config = dict(
    n_layer=10,
    d_model=192,
    n_head=3,
    n_kv_head=3,
    head_dim=64,
    d_mlp=512,
    vocab_size=1024,
    activation='swiglu',
    norm='rmsnorm',
    norm_place='pre',
    norm_eps=1e-05,
    positions='rope',
    rope_base=10000.0,
    rope_fraction=1.0,
    qk_norm=False,
    attn_scale=0.125,
    bias='none',
    tie_embeddings=False,
    parallel_block=False,
    init='normal',
    init_std_qkv=0.0326,
    init_std_o=0.0,
    init_std_up=0.0326,
    init_std_down=0.0,
    optimizer='adamw',
    lr=0.00229,
    beta1=0.9,
    beta2=0.95,
    weight_decay=0.15,
    lr_head=0.00925,
    grad_clip=2.0,
    warmup_steps=504,
    schedule='wsd',
    decay_fraction=0.565,
    decay_shape='linear',
    final_lr_fraction=0.1,
    batch_tokens=32768,
    seq_len=512,
    doc_mask=True,
    z_loss=1e-05,
    train_tokens=145600000,
    steps=4444,
    dataset='wikipedia_en',
)
Each number is 128 + 32 x the weight over its row's rms, rounded and kept within 0 to 255. Layers, rows and columns count from 0. Numbers have three digits each. The size before them is the row's rms in percent of the matrix's.

# down: layer 5 MLP down (transposed), 512x192, rms 0.0767, rows 457-480, columns 0-191
# gate: layer 5 MLP gate, 512x192, rms 0.0808, rows 458-481, columns 0-191
# up: layer 5 MLP up, 512x192, rms 0.0781, rows 458-481, columns 0-191
down457 102:138146115168150124149077116121127120144039136096080108122154153109149141130149150160151190143148077149157162035120104127108131132168136166145138190165140171133104173127116164130106118084114191121157127110168150099121082105130105169081133141108139127105191170111129164109147115120147126140124178089111120111115123104177116106108121163101145131103100091164140084120196162150132109136120108078165054073202139104102104150143105188117109106178156108157115072134172078120172160037088159109144150147108158115062087098134166172142087142142129111082196172113186131068107168142128148092
gate458 105:107180154166094118122114129111136105099134162199108132170039158100086153112101144107112156143073122098139075096160161109117076111144117181171144094148105137143101135161135153156176169059127078161129107147143095084119177084180101145081096095135120130138132091123098132171134120139115109127110149111147197199108164141114135183139159165124093116121084170157159126203086144134160112129104152153161084150100198149166133105106126135172140137122150113111196139155133161150160208080152114190158129123143117162138187157144101162100073137087167126134155173140158182088057125164161162132
up458 104:107144133103217144096084045104116139093141128077140145148111092111220130159132167147085143123192188112134148169141100138153157120200114114139122134093114138109146071134131118112120161127184101139150184112153140133060151086166207136158084143101138110088080063105164081095118159104069099170111104128185096163120096098138148170124089120131121138143154096154148167093124104123167115133109148115185111106158127093117146183118142130138163156175079121171090135174123151095147100145148135150166099081104142148105172160136099068119088132060114150126126130201122157155153152079151075142
down458 104:109086190165146152170144168127161169120114138117064211175166118125137144087129127160186168132127150057167103098155132113162141110130131105193075138057090128140143123093204101135072081109138128181104124084120157110153133117086149127099124109161116112164137172091048159132134200165129126141090167118112150115067158165156149140145139131104167106143167131104160081117096132128057106148152112093118090129115155124096169155084130141181111156173068152068176090168188095122129108096175125109146087169157133159139159131108154158087132080131183104158174095121141143133137121105123130177
gate459 101:147122150119152114143096096125084136131080144188125031129098104102160175166103150119105095084129151107138073143141103170142133079157166131134150145109055136160085087100097050164046121121120081171151089097140151103189113115221130137073148160118130133113102122115126108124185083096141143172107120125150169145081123105132136134160099033065122122150111136122103090113137120122164157126134148167140125060117115138120061153134054091084076145115100122133106084135150066097158094108181093123144135100111099146150085089099115162116156147108145109127117148099130159135152050127138154175
up459 098:085129091127072147081121190147133142107121068122128099178132204177120087120181152079112122087198079141131158164125086116110131159081133140085140077212143112081117120159147149149140122108070181115134163119132137120114079121061120179156137112145110165116093108092157102164090128155155120140122138120123134150155125141098140125090096110182114119081149153119126063174110109132100158125141138065165113140174170132111167181107177149174103090178146172130129180059123110189083139145165173147115122202122101082120116130112089112105143138079148113195197119098115150138118097184129112154
down459 098:131118127157106120089174175147122113090134126108091124120118036074099081091183134111171073145163145122114101115084106125133137115109119100146196123096134101134231173113135132086189088151162181159048138145126165092151167164148145113095109183115161127121140190184072152164076174127112111119161094108173174138146131131119123100172071115179096070131109112191099133116129120178083150117119163085107147186131157158168119141167129130131160162105113097122116096085144109158128110100115120115112160104147088137129164168118061229166153157107114125108117107141086108130124108091098146129
gate460 104:098090149091068147096097169123099122088041113093132073091129163128133126104087132179075166092170122103116104127135120155163121115110137100100099125133168157164213078091151119080111129117069107202132123119130139111145087055175144106136118069121078136144139114078150111053157079162136108100147169105149118143133144097090121139121123125106188115162152086072112166130091118170141140113112156121136174093158145210123130158136155066084131131185156172141118170111138087150148159124167186183118177088163128140107163138129108107119074160151134156154137166193148157103134150181125161151
up460 100:113179138141106185154113160089055057115099130122125152117136192117145087097149116144131122172135120129095098130156145131122177207119127145132174130147093123115117147195131129074068069155103118151148149113149174135107149124129151115102177125138216114122161114083133098158109181157138155111160084172139163141154136141145164152166135164114122135094153132161073180153101167115060165132098113145117117097116157131191132151107065122168061106109122097127121134130186065144108151089132108103135174144152164088174070110111157126083044121148106115151128211136171179097095114116124071090
down460 102:103168083147120159158149119153157149114149116099132117226125125095157134081094153123116117190155148107096113122088131128100056152193116162148113128173056143167113157092107141085179122145112173130163118120157120146117152076141067135128119041158133120106104159151139141090133145118106098156104180044172187114144164142105130118153084095136150148103114096108074112120204110178146126118121091107210102187131063094158161126070088129080181132149143112110125167130145143068104107135106147157121126108151117141090046115156076153116110080093114145122155085097122128141124150081136135075
gate461 098:186083141109149130138102100153119135107141166146143121120117056178053122182159157136165148149131098161140193124096159052096049182172139151161115082187139151144150153143169127206139118098084074106096155183102155128147154073089099112136159102108119126121157167094111185158118091154128090102069147128147141107140071156108154117078132157111133125111134095130146086105170158133079134099119152085106160175130169172144100107125083094155117116098128153112143079170173097145120098129107128104115137147119143169144153093182122156156139084089074130104094116062052190111172098102092131135
up461 102:148161131089120183095144141079080056111069171171079145117099106139158101159123163109110088067136106068118104155104105174169151137167119121117138092120125125106182095163115096113162099084149024115171138159135144120093115124130049129144112143149111138129064048095131134175127111164133112148130056140113143170086102109121153120124095175090078066096098154067150207176128115134174148130112144119121093131125166088136152109135137063135142176161153139088115087159110061125134143118175178125096124158143141077093101112108129099094090123163095091115105088180111158139102114099115132130
down461 100:156161167135095074133137173116131121122145128148160074077143211144151147139154148091136229176083059155132158084126090131126086095179137083129086164170096139129087171104139128223107162121120153105108126092088099084135140148066149133138104117144160160125187120115077137164161131115120154170126121114100082116115163149130122077093101124172104090073100124101073120097176149151075162096163132170111174150147148153150119133139165155111128154155113097066129133136171126132172169150105120134131091129094104175157179086083151158183130084047142139126098163094147087152128114136179143143
gate462 105:114142136102154133135141154128119132081076117111088148136074152132121089164177173112089175160151128117095126158109143122089152176181106160166087121139197143196077185147155163133129219124176150165141129157086125054141149099143086152130143111145119136078159118131121150121106098146066112130085152146166105164156109080109066102137089160120187111113099134155127233133095125090062103113097140099185082110127145161146160164081095137134152148134145117176155114143149140160168120139136209119160133118114064098154088130181116169117132091105137183120143140055115156106084127101120174130
up462 098:159148123138120085035111034133137140147068167123082066154114105145112123146138165129141083128122126126149148132150066140094171159167117128162144065105133091127112074129085158120124096102059149166061168113111148159169104120090136056149100147104120127115114135162190111125085139141095076100158144103122164202133168155129126140108108143121104141152114105144139118129146113153156140117146137135181097166171125094123085122154146111108121134132119159138094047115072158119101182110135090143146132109108160121124124143147032125145198179117138109098133108142180204049148160095172157184
down462 100:127119138183155135176170147078129099126128134155150089062175128177100138104142065124109109101189133069087136107170164141109073146133127076120118114198101088165116133175152117090097162126179053112152122104150127115133176124134104129134134102093112118188148106115094109114154100160107193089117124100143133086062135142152149144101146116218099171131127138166099107177158147174111139158119141154122158091168053131076168069165119124091143169114058118168116117189200122148150145115150087081092102121119132115120097098102146150129038141072134134116175158093120149116151139150130170113
gate463 101:177096178095172128129125135076098110154145158150091166068050106103124127194051143122120203126165122134118097120113084114089092118151056127180125118112166071136169117133148191135091106141097120079126170119158084059132161130124112112147124106162091149099141130122087103126115113089126129110076130180140116155088127163122120160141088161072108086131167164082185139117078112163179109100065125149101127080151155160159091091164175091143175109115158143189126123145122066152078124139143107180112173120172176148127156106134086108125142146153208102118152123128147126140111102088155124181
up463 100:127163125115190126167134121153055154069127180124175150125145081043133130120073159076102123175131083101141090145136114056112145152049114118126110122147118120100137160106175106115107087084085074183183102132120124139093110086071165130137151138159097077119088057109112114111147143124110112104057096121154114036134111104095151167135194122143100167116113139103191124114158142138167117088094126162170104159144118128129149111170182091126119174062145097128116090160140113103156127128135081135077147162145120112091150102096114165093095214127166109137133098143132111116105163153182139113
down463 100:122119054108133079077107130125124070103131096107165172107111144130109136147156127110139095126147119146149073159141114092106150119119104126082133093121102123086150082136190114102098173155161133102184105152119109150102117114085153087117083109179093099127066093116174172138174164162164145083178143134164163163069175188162108075069190107147122201178111134124192114137141135113094089143120180058108168142087123082141174141134124173143113166142134136123194154132141183093124128164163137098106166129171093097102041156164154127079162130139124126104160173107180142093103183112122120135
gate464 099:119104153161171148124126111113134136147127098146186176117146058065190115105084179144130193108127158133076072112169102158179100139122115091176138117109090135103192148156111124123163167120121120147142111122158120116173125128170171127112094133132164116099155198171142174102106144192116153156106159103192080154111115156155114133124112142165118114157144099113129127085086097182100071169158118091141122130160177147109039095147123119121090170110142134135096141107141078084123134141131093154143130101134156149034139061104124170210111099121136056057144102109161157194106154102108149120
up464 102:141128106095095113167134146118120148209173137135159125122117112076135177117105116134086109072074109149150125169152115106169078129145151096057078086174096092124158156143102077112136123128114139099121172179148062106137099082124166120150103087146117171117137137150123130094164199144133092129104109132121165123123163149090075120078188126059141185138111193124102084140121106100117113096149134158079166231124111160158137067175115146173156114122124075138118174078159119158117130123112123142167089162095101142162094093173122160098086197109113089106115174079173159143141067141128088134
down464 101:139148119188113152133154055149155173171141136100080176078109161146138141194106113095095126189113094129110104097083174104127130132104083123130131158121128100090133148152134109134077136121091114109140124130145109146121145153137174157145142128096138112158133109168071132152135145135148199112076132147136096117175096174155166142210093093191155032178097171186132090151151107108138088136112100168118105136114139060103119173128031095143104157138116091166151148149146184158127121094112178063138131142074096168112108096123143088100144145086121173168090146199129126064137110139115178107
gate465 105:141177179131141108133167142130182165136049123164103110154116156133083144156131140107146164155145140115131138174163136126094089146130112103121173157106143150197108068113129131159147114151148098152141166152160152073139152112183126123069075137065119139163079122077142142155192081105081117090094156150120192157088090082141201119094128120098145063158109201078195112128136115112107095185152098203158100141080103126181134131138076119176124115154111147154203088122136098101062089159136134167162181142096108143122116142125141134089123129079152131137163121140129179101177092127149118099
up465 104:110182148123159132049092092108149187129055145137143162134092134172117161117178124140151065136098170118190125162160157120152111166147140112097072200129099170107120118136085195183152090095089171173099128184166164154122132148141144129154118136106113127119125153132116138085140124111065104108100152127186106119121099144095061101126101117111160140138055158116167126124074089137069134138102172182131147136156123121130113069124154150122163181096116205127168155132105181131106036137146167081174116112139142125122130076137094114092081116136127128110073067091081129146134087107156151148
down465 100:124068101118104138064132103164178141100135186190134128128117162106101129077099091168141088126150139110152115186131121121083164145197112064120146166125129112203124108154162083106115141099163160093120135128185102125192085148158146128139112149056143172133140156079135042145155101092129121090133125129134134156095116134116152199042098126070081154173146147120157065054153104131108109117118104153099164111172109129170152156091111105093132141152081164181144103123073130126102096169109118097164153099084132121131100080141134043154127134173110119122144138131105183141151089078110143148
gate466 102:138097178139074152083147117152115197118089183175127149148199116114164149153142141135113158107129132124196127117121079080137095153113152100099112159163115116140120114144161077116177084150145105129108165118128118233137154111159061092085073146170112152160104122127147157149109185149151142123080080182139153172116148122077087148134152094120104117120153140091129089140109091150058187159118078130143107111140136133055162112169118102168126143194072097102153181171151101081117108101151103050099117101126188097156122114114108163115068158140129098113170111143130177083166146093101101141
up466 101:121148130127132161089123153065189128130173100109076175131144144141167068154093101169134043074136178175110166168150109152137126192157124152125145157106198111113082133107123135087141141129157130098110179150125127130142107087092164131144133124138176125081130110103069180146122103097092095114176151087107089144114122165119087066173081089117181163135132138159114151124071128186115108113089096154147065141148116174177170139115132132107107138126074163054077147194122115130111099079153084147113104108140079181133179099121075095086152174102114126155106122128137202176104097119141115105
down466 102:167153156178174132092117159111130128077163113146099088107140100123156126141159150154089133079072094125114201162145110065081138132095101157128152134133207108156105052155123069109141101130171114095076157165122115150130114118086078091140080139149080147144154158092129150116133072223204119148102145149142112165148196134129103140155158119121117111155170126158068134098111152062186094164122104144172135181141097125162151172087097055153150141169178115145134184149181146145083093121123124116126136106183122155134123104166130160118143061121161137091104144151120168135115184129169119109
gate467 108:098194172063181093081131152183160149063130158064132165140128126079117139116150164139087121126101097117105151132146205125145126132142119138134187104176150147116152144113134139180076117138130088159115118166180107112131056098152107104147149138144120120151212140099121098119119095121092148139112089107140176138135145083125102133171133160049124145145116170097130105150154043075127111150117164132120147104154123153128177144122160101102113139156142167114148144116143141190124138145196186161124114138168201104050140087133192159069153129108148098148155119118122121144151119100153161240
up467 105:114087140057134189127134076165169176133162126125063216141123113147086168107140091175109109154122075168113117079112160107107108112145133109160173133124144105175126153128143054161100145124121095113181156118135078180132166103128139099151088071112128123122178107077136112138121094105109132157086126159137092120157096116152106151087215165077150162140115130112146086185135100175144114126091198109160072125095101101093153185086096134148118194150109148174184114173163137138114073145148155128151159159092113120093172127160167114120113107098084156114142107084097103176148132085080185127
down467 102:121122026091174103108086126083074129115133123066133139150082073093147110105154111118169071174120105118088128140072142130178097179161099119105120170125169117136127086131167120120112150079168118111119136147110118106184106114090121121145100150048082165058104182127112134139118129108113150136160107148095188149165150073140105117123105167110137115189192134076097164094056141101113155140129088134146174122076106072133102096124077165136171128144121132109140136188160136169109150136117153120114127117173144118113122050152198069144127088115113166141096153193100109194114123127115176104
gate468 110:112132183166122138143084152128061170139150088176113104136138132124102100170098110212108093149083200096108117093118130103074099126169168175115089112112143145103158093116099068137129117114128139075106113092085091135176120048129096122075156140134172148131134068109138182095144101183132170134157158063130150146148098123113143099141186123193141141102123104107182128200106068089090157170112040139105144142127140142133179125172149118131115113162116116149166164082108163136164109147114106164159143137084155164134178060204102133166128115124150150130131116148118110166131141078087076127
up468 106:098143142158128088140158078048097117173145135151046161172098078126095176075145165154147142102154149142117062125119100109081118122130127160142098128142137162084115193114142085114145140088222132094154094136092111101156147105158131118113076113124136168132150172107118153108170124123087120160125096108162162151160075120158155152132137092148162095196102123155135132126084111179155114089099171108127145126179120189076125193085085128165145142092175122157164143091143145122164149181084190189150161141088105161145199162122134180167096152145150180123174156103078118119117149111116104094
down468 101:096118077083128182145132104131171111145101151143130156103140062133164143120170111142120129064136095094118126161135123126118102110129142103137094201140150144055131118144123104121120132081064139148091128099142171153107145178126145120168154095146127084071101083096135218089106101130164081086111054167101127140168101176165196114047139075180136125146113183147149108134106171138144171108073118146140129183161184161160155168176106139167091120080077123088116138087103184138155158085100109169104172148106133168151161123149122085072134078167113169131151091122113117140089151105094107135
gate469 104:072186152104137150139071145122110077134107116122138134177092104152091142131157051162046163121139161114150127203160149098156131089096097126133137126125150155097109146142164153152145102120144128128158132123142103145020100060112135188093146153142141112183108141172171136149106108174085048136115133120221105116167104155093146133152168153090108110182116189125126092123088109113118151089116117123154103160110126142153142122128139132174080162147083084137149141119079136108164152097150111109173174125142164192150123115135103185112082087066160085164098120124139177113081147084098150187
up469 102:113097140132162126165161166186129114102113079083136093165078096103130157103117190133145106128197137065152104140157126100114167134061176121162088162125132120206153133083084163142133147174115165161101108110152159137112151158143152178087123087104119147154148139077148144117146083176090084122195108055077129131154113113176145082115117110104103153169133082124096165125160133116053159118119163159121136103110107185138118142166143137174132121085108126099130029069062119195137145146128103138152111107074079132103115117154125141102159086105094157084149148118084156121064135182110141098
down469 105:155087046112187154174135116128161125104146184168111140135150146161100121085091149118068151154148079161136123156115202125103130145123093100109098146148101154164092153100107099110169185131194083112155135202109113158078168131138065125093117111078117151128120161144156129117136100116165135171137176166146134170098149193117106153127159147170126049055114097137117154131115152113162139097139140106210086173115123149138103126058149084145159152149139151160108078079115123128143119111121088158088153112120196178129122178132138039101114110183108134072109103105097132077135110162094120134
gate470 089:101110186059101108178140175128122124182078151150072102129107132092186156177176145152145134173139144140132097109181091115162173178162077100085105129086130107113104094143153091105120194171144139124127159093087125101091073112103081102117164156155116101154100108112083128144129089120143155144111135173100101117094101144143143129152162105128147154125096142186076117094170121130111153153126066110160051185145128096122142113131142094146048083125112134179102122191103146174121078128081114161163143083198133112188110121157131131133128144164162069162152066044102118137154171139121153120
up470 091:148093099166142065110066104157108151109131084152118148092149127057080134138073140108117187135175110227073083113086146077093054160101105118082113125134149169093128108106123172149111071174169137127124156198128128087174161058155127119121141090157102222158149110141129142119123147088159125123106144142142147157106165091118162161159145055182121109137188139141163106122171146185195061100128190130136128142148141157112174160133135133128168117159145135118145126135102115090130116114163107137175172150120164087133174186114180160134157139089134139125125117162106132138120093158096134153
down470 094:097129184160166087111101125140112170163101096141103137146124187129105129159155217173144146155142177112091152117132134131167122138109140103093143084166096139135109094096126149167105133082170135136105155154152107114109107127107152148033147095119167176173074135122139097119110142172097142173097086146178141100072168132106145098091202169068176040098166112148078172117147092151095127104136159127114159162083129109140064126075111112135162207132089129137103096131121147110099090113146172109154136077092159081149181160117153204089147139104154118123082087158116154124099139078085101119
gate471 097:103083181137174129136123137132128150096121137096093127150137084099145114123133191151111156145186149075123104130064064136164114118177128089186132077128142129165140131132066129100161133134101172130129100126190084120100183131147066118063178092153220112133110094091133106115125158116139163101128127161075160158170110184174165120080117108183168119118083107153151110099111082171116077119120063093223181126123131205141159121131134124172128201112141148131128094082123126097120149121151140147187108112135105121063107168096114171127069109070129111151131105133163130125131115098096139114
up471 102:168113126183112144139177123129111151140127171149078100068186138203115149168137171120153122246124111131116123083085161130184104103137128098128117115142130169133138127096176092145090125137086173095185133124109130083224162123162065165124171102137111215137124142076188174125100141138119112203147095171118133128169119134090130153133131179064103158100123133145121132120120121121148104090121094167107079109162182107113107130149069159104172093107063103131100108146202161143164134128119062149132145085107139108165192148120151100146146120168108095147114133126106106127164116108098128106
down471 101:122086202130147095104141140116124097133128162166134133141068106144108089160169135203112106123158166175135151080179116095141139065113103114139143092086114100127189082085102186130146162104149167113103116133129115171144127124106181102208138150153165138192121131137084119182095139128207150138120111117077153143195099106143177114125196199140134137117104114162083122161144155106154092090124188156082113165133106107167119109049153167057120106184149117123080086111104163102127150134113129117139122145139134105167081180147082146130126177168128114189134105121089173108164090092135122096
gate472 103:103112133148136108113105131159150138106095125123162101068114141129178177123136170117137099074144183118107149104064117168108085124102164122118167113168099098137127155103096088102116180104096162162127143098146140134139166110091110130126122088114125149130127122095147157121122080196075108158130176209140095154132160165125120189127066127135148120156093133179184139163102129083074144185156136155130118133154172110149103105130112129115164117114132059161120179137081139208110126119127121180116089141086125152167116124099081173171163106130159165068104108133100100148228130000118092174
up472 098:104108140081160086152093092126081117122144090141133132109136114182103134150172131115135164121135084107134169067170099153151128145118078147159137120129142130057123128098178136163117088158148167099067153096164177069098097124058118147148158127142033139131132091139153093097130113115084101164135079112094113125216067119109072133107132136114133087088112138098072190139089104125157104115156125175118115095061159107186140134169103129117135121066155117166141133143085093173118079151167068111103111123130105112190105145084126120143156139192159106155142065154118151092151163077159122200
down472 100:116129009083160138112119118168103134111087109103128122142166062122085119147120134137087102173041174115131133126106119149172102156141176121128176099163115119170169128132160134142108177119123119090114155090122111116127126145137140153103131087111138121082221134226123178152123122150125160128098089081198108118111165080109142216156164192088101174117181119096185153109169126129142070215151091111161119124126095141081119080124105151104139085174135105073081133148145153114160140171114101124125098116068123140147162137107149143094083135099087143139139116134129150140121084133133156154
gate473 101:117115186151084136160128127161151164074142126096145170132182104103143097073116118120165110173146129124157099239100121123108107182108123163091139113076185141108179115104148158131193116089136104101155108104125082142108123172151120134157123163154146156092077140079194163134105177101130123098111133151121117107151112118117171154148089110082171050144069137127153088085143146124155104108174147146095129129096140142162061122168164107149101168162115113180126162155159084084079064155116152143117132175148150115177117091154135164111134115170080150141134230081130092111137091066115124086
up473 098:186091129172159127093130118141128134124077142125140144081133131110116123153050129163151142135157146116113088152108119180107096177187137102148145128125159074124155200144076145100139173203109161086122111173183084131101096130145197104172082083113118126093128112138140164094137171063098139097111140112136169135135135218110118114127122087140084120066142118154087119099182069116145134102127127119132153182148141144098089089144149108118138187149116146125151109114124130097121137121153133110155116157109100099075126178004074142162140087088162117100148126142100115069115046144083174158
down473 100:147179210110156102116170111132148140167108136191178113075120097143115159116124150133084083100121158164163032071143160122173099138157072149150125136115129136136129134140067133155104137162157134125140166187099147154100116120139163174116132083182125114147142131197131092164122191152112122151099149115100148120086090185158118099093137088135142161160125154117164051134147154145110133102117143161148058081174084155166142164067141138139140088151129177135083093128107156174136189145145125097143147100104126145067093116051110158149128196089133089192168105126090109105150159153179127146
gate474 101:152177168106111121147089185122112083022072163135171122104140130149106083136110125101149128146131165109122106195182125104092083115163105170153176107158148121131106193158136106076069162065059140169136102129129135170152116048120144101128143067113145111152136115118120066134055168153106143159123133129126166095073139185100170113140145107140109082105123115105127152158102118134124125129181102157185181169150094174108180146166149106139094136135113108136124151133094148113101128108177127121143170098140130172135100168090109136153134080087132183167117206185116107119128128081125139205
up474 104:127088113118133119129108138178092161115155119094184158170147109120135143203142146117127127074171107133177120166096170128063232105153078121086112083104126140103131081067157149164140119106169106170140200165125144153109150145159113098096140185168119115104117097138101096112178047155153058093085081176145166143157145095155137146107136152101088154172186192095087141101122172117151097149134132163154155150102125091124116096125074177089113131173125179125061086127133121102091093069120187113149132145086120168064109125172111135122105088107110129138112134144155136129110140108094084111
down474 101:088151208117123174210161127142198149104086130101149149132123093157109144132109122122104140114129147053092155099101170089101103065116092163161122132137108131138114159172102160145157154079110093179101147048095130123164243087110135094135070059169120125160159096148179138149135145106143162123133086120097128176124081071080096128119093100149148046098144118105108109068099136117124171099151113131114107144168096160178096162078191117130184084096133125153140132165121182103124148131132126114156112090109080143137160152106136104112110145099106135114118134081136074142121124070112097144
gate475 094:165162158124137165080078114144115110136124133174072181108097102137165106147136182092109109195124138176068124109122074115120099112132105105133099138049142125162089090133161133046112148129134082137132146131129117137089135141065105119131200107154176123141169123122127132129074117137127146157127185113148088125111109124068172160107131196109095120177137152151166167112083135135110105183190107164132160106147147163152157158194134175129067153082129096142091158164110150158161133107181085131081126149103164146174208118155141133114162148161075137139090134137223166121177117108171167103
up475 095:094132129153140176126150161155135165166097154114093138158142093118148107129125195125081106152053162156092152111138076137165155144155109157166133110133141135141067161154132093122145082146075084037170177119168130108144156123111144125133134067092120148131170141074105096131084145152145149084095130197128142108117147134114056115122130162092109158127085132153168099109148104080105106152070118187094058128149073164180111116143121098128086073141116134163137172096184107127118187093151106140108102179151181109108154168107211108144140171088087139053139163102128171127091158099179129144
down475 094:107103000150149136183123097105093105110147125191154149112082157103094120092127128125113165152182168148131133163129199119075162070091123150166113141169106127147113110125141074171157137115141102113106170220186089158117165150101157169135153128140180111120094086124109108085161090153071130163160109159073150096127156130077091174151152084132084126161203131109155100109156146120142109082153144108207145139127136108148095103088157104102138150108095130132141076131113106162169086133106097123111083074105103125149180133107128065127129155096134137120155114118148119162168127139163131118
gate476 094:160119152130171103109120133156184127161079125098140109120125083154131144122067134150110134108095129072113127167164173144201121133150102099180178134075140118127121110116134126137128122115124076127110145150138103149104120137123130128098113171079118125190128184120120185110091096151084164132147093141125212170142182110084117124144182141067190168107137151088110129141152079129162098114078165149146148193126120177074143170120186130068082156185130106147112136119157115111129113175172125176145132117059102130112180068189184152138133130119171113121095095112081171128109163128095246136
up476 099:196166135091161113108107143152184083091070190151120094159159078153140130111160192163149089109126107157133107111132169119162130147132059149157079164183094160148130130098124153143122110192111135131178144145137113138159121120171121093178182145096168060133104155081107159174139136136096119144128145138122177163108108168148129144161099094094136141145200090077116145119172113137143100150078139063120095145124110133175090172106068081096113198088134181149087130111051129133080087094105187146121160168149116106105081147152086119114116160135142139124039100125118145102098121128140153181
down476 098:098138074107125132127082100149122104123146135148118150111123134099122058136156138106095175126104118131165106184119136137098192124147121157126183101137172132083098159141107100114069092095122131197142115079118138089093116036161134155131136136097148099069091156115085209116129103157076136149111131211112129114143143107130134133120093116090148180142130089026161151181118132101157195167157117076164148135155098135119109167165119139082171161140155135169071158079120139156097141136104165119127161156053151137165087113133123134040157118148095108083176147117135132041141162141125133111
gate477 101:129164156103107143130051186073130120074131141174125105143129113152163155094156129170088094128148146119129098133129193113121134139094131148111084109146145097149108107150080120151167132092144042173045103098153112126098146132147097097134113105110133094139172140077125085179188146184147106177116158130172141207115106159131117180143112153043133164106058151168124129144024124133060157092089108092120101060154137120151063104134120105107174159107148104138140111134143137088106129132152123187100100095161161178125141093129172133109141120137161126091136079161120190169100155131138155130
up477 099:110082123194063060099110097142131153097128137126126093086143080101100133081149124161148169135156153200128100044094122119121126072154102073112085117072125094115088102107104100131142134136184097127145097098122144106101094118213200174125165107118133146123125118130189124125150100073131183112122136181114061152076092152074125165099147156166162098083103111132103105107161180147177125156109184133090066116120114150115124132172136129110159141154100130137101123113107144077138148116077123099114075098127120131146200090154172118147201145067123094154129169110154108104112186124144107167
down477 099:154122013097107111144128151162101117148149116132158130083146090174040153072085157134097179145117173170114107112070126100129129197196202140132144138087126086122080112133179128129144109104115179144129109110130099118101116127066171106084143149121076144150114061137110138093103046146072188085121083114119151062098147144095168185128142083144125102127136114141088113100135089092193111087099136187104129112127143095154094125066103115115121135124148128110092165118163101098130157118163094111135121098083138088123090105066118163107140148115114126076137139165080120120129176165107133143
gate478 103:100199148163137119136114137157110128131112132110173140092107182158143099082129098158079060123135170112106069168173119108071147136130107169147129180160098195143125136138176120133145137065127112147150087104079192090102086107145147109153111160159126142118206124111148090139129091126144100108129131184136165137101101093064133182092083136135104140050113095172067100143094095174098147108130147124172130122196168155069168106130172072102069141158106126148142115153178178145147120169140123068153092083094153120117135058120121159108130094119115089126197129147111145074138152094149138088
up478 106:120124151107122092122140089130138082120150084194137095129123175132149133145170101173099171132088110153117158157167148118158124121144090061105113134189093181139107106128082124031135180158150143142145100128145116127052134094144124131113131129170117136077128110118203137141130092134134123161152127087161104151146142180150144204117155166130124154147123154164126156097126141090134197173137075126098072072170119122135113084122141138168146090154045111143083144086154116089199138124097107133126062167114105141137094114157124098054175136078153168122180058149082143160183111133083120078
down478 106:080068052153136110064097155122123117120144137104125118181114055073133130166151194126075127110118091157143113169156113092117101113103138053099188092168102094148165113116122112092181114159116142102144144107123092069092159117113152148143120140157096169065072141148146123084164140166071119124083148082131108123163104186190174171142198184106155136113110125153123114117117071099192051202113111161156140130163118088153103143126099100124132147094153154166148146143134064110123115147164120133096110128119143110126176086125103188091128068153085130096121096159159154127128127098156106097
gate479 096:105145153139144067101087137143140096151139119075080126099129164136165120147126113190148198129158101117126148126172066105170118176176084179193137136165134161135177126088153204114086123136143122065084118136088103132115078101118107095104142115156079117120137114098139123066124095108139152091107070082178120118089115120112166125101116073140179146099146043065163099153106132196105121179122123146181080123101138142121140107167063111112160123137098150166102144127114171173198141140127125151173187107103173155122142094104195117145113108132124126090158094133109118053095135095155150170
up479 097:130096131179108119127124134070114103123086124136100142098085118119166157172113089107160161107086147146141118209074100129092115170178179163171114175194151149121136096143109122139144073149167151127138146114137128148102106130113087127100105117131125092128168146137125132080131188078123083080136170144113082176183134120119174148129204100071127103081114150102172126125160090129127096147165088158083148158115164118121173108176182116142119116159106068171086149107161100152142124153119118147149201155137065184097151163123100137139200118143135100159107165160157191135055141190080127054
down479 098:189088157182063139165091114133121124145138149120081124131184166177119112104099068121092144117162073159124178156129184128139145081099144117128194145124112119143148140188142110113160087056135126190131114109167129153119129025095127102151127150137112119123122129085132086095071184033164108121136136131119089131141173102118080084128135164149122135132114163110097075118096142083152113062127115157132156134093133097156195104141132075153106075129147123119125134150176075123114125083089154171138145128194177149095106120202132163118151077077180143148152090150153159158137123108172112133
gate480 090:138119167045121115097119153121132155184081116089137161151130112124112140160056129125121143207152125140101164119125080143116084142167098108156106079176119132070107177093129074128180127119151139157118121146150100100139142132174107170166183111151141131089112149090063153111142104113097093125134140114184081145088100158127089138104124148207160148119141142123120102138157122144168097109114098153061066095122158129154144118089092084110101166120153149134108140130118106163093135083186128118091108112167099171131086051187086142147118155148103152132112093167121099116139199184172109251
up480 095:136227125182157096161043144095175117099120114142166187092109149107140110172088108128160127159159138143048145097077120165148131140140176095059097116167167079090090127119143098140131083098199107151099146084173115187087117140139199116146143112098059135123141117163115107114176089077117156119120130107092094115130120114119112086136159072118069099156132149092186124134110139119132115144146095127124160142125109102152088110134166080104170112187118170082109138097174156096096112111121116109093096108038146096094111156118139154070120156123130115159161141185170139178127118137130126071
down480 098:089081079163131159157124144083146129159162134124095118076098124159120090138067118131132117130083119172146129171149111147137060126114102134162136057167165089160108078096119116183105078136076105118140115093081134106131117093046184137129124140091121121074149169117147110161190137147161198138048145116160137103139070146099110134149122106098122127147139112140146145123117152103062172157104157052129150103144144122103108137103113082115169064087156134080138191148109100081137159170153116157140142116067115090162161191158184179176111187131085080064096109132122123132110152154106126110
gate481 098:130135155115185139155121127124155139194111176195163092117121102163112167093139185130122099095088176208136072177141113129089137144159124126139145164103106099107127121164128145121091102089100063201098114178105170110075076169113143124101108145088116133165109205090119151103091155128160127163034114125082172131131092145128131107099171122108134077145083106118103108143155069169118118127121119107157116111141136145185102150091133131119122090138141154097103151194142115138089153069146081055116102158157098165116107142144163168139141092043144100141185145131127088111074084120092153073
up481 098:142125142074150127143128120129119109109148123150150119064115142150100071130080100114131063138113108102097091135132135131160147113184073143160093050090144145118142156141075134182140081133074091124157105122123148118122136084104147122091121163057171200125151199087156095117135110140120157131166097075122106143120155105172104151105113098101194157148186108169108131186080164090175090124170117125171135065098135172150098068114131095132120174138150147164134101111100023091099122126139064140146209164151152165089165164141131113077135131080132142123113081129099115090109136069132156114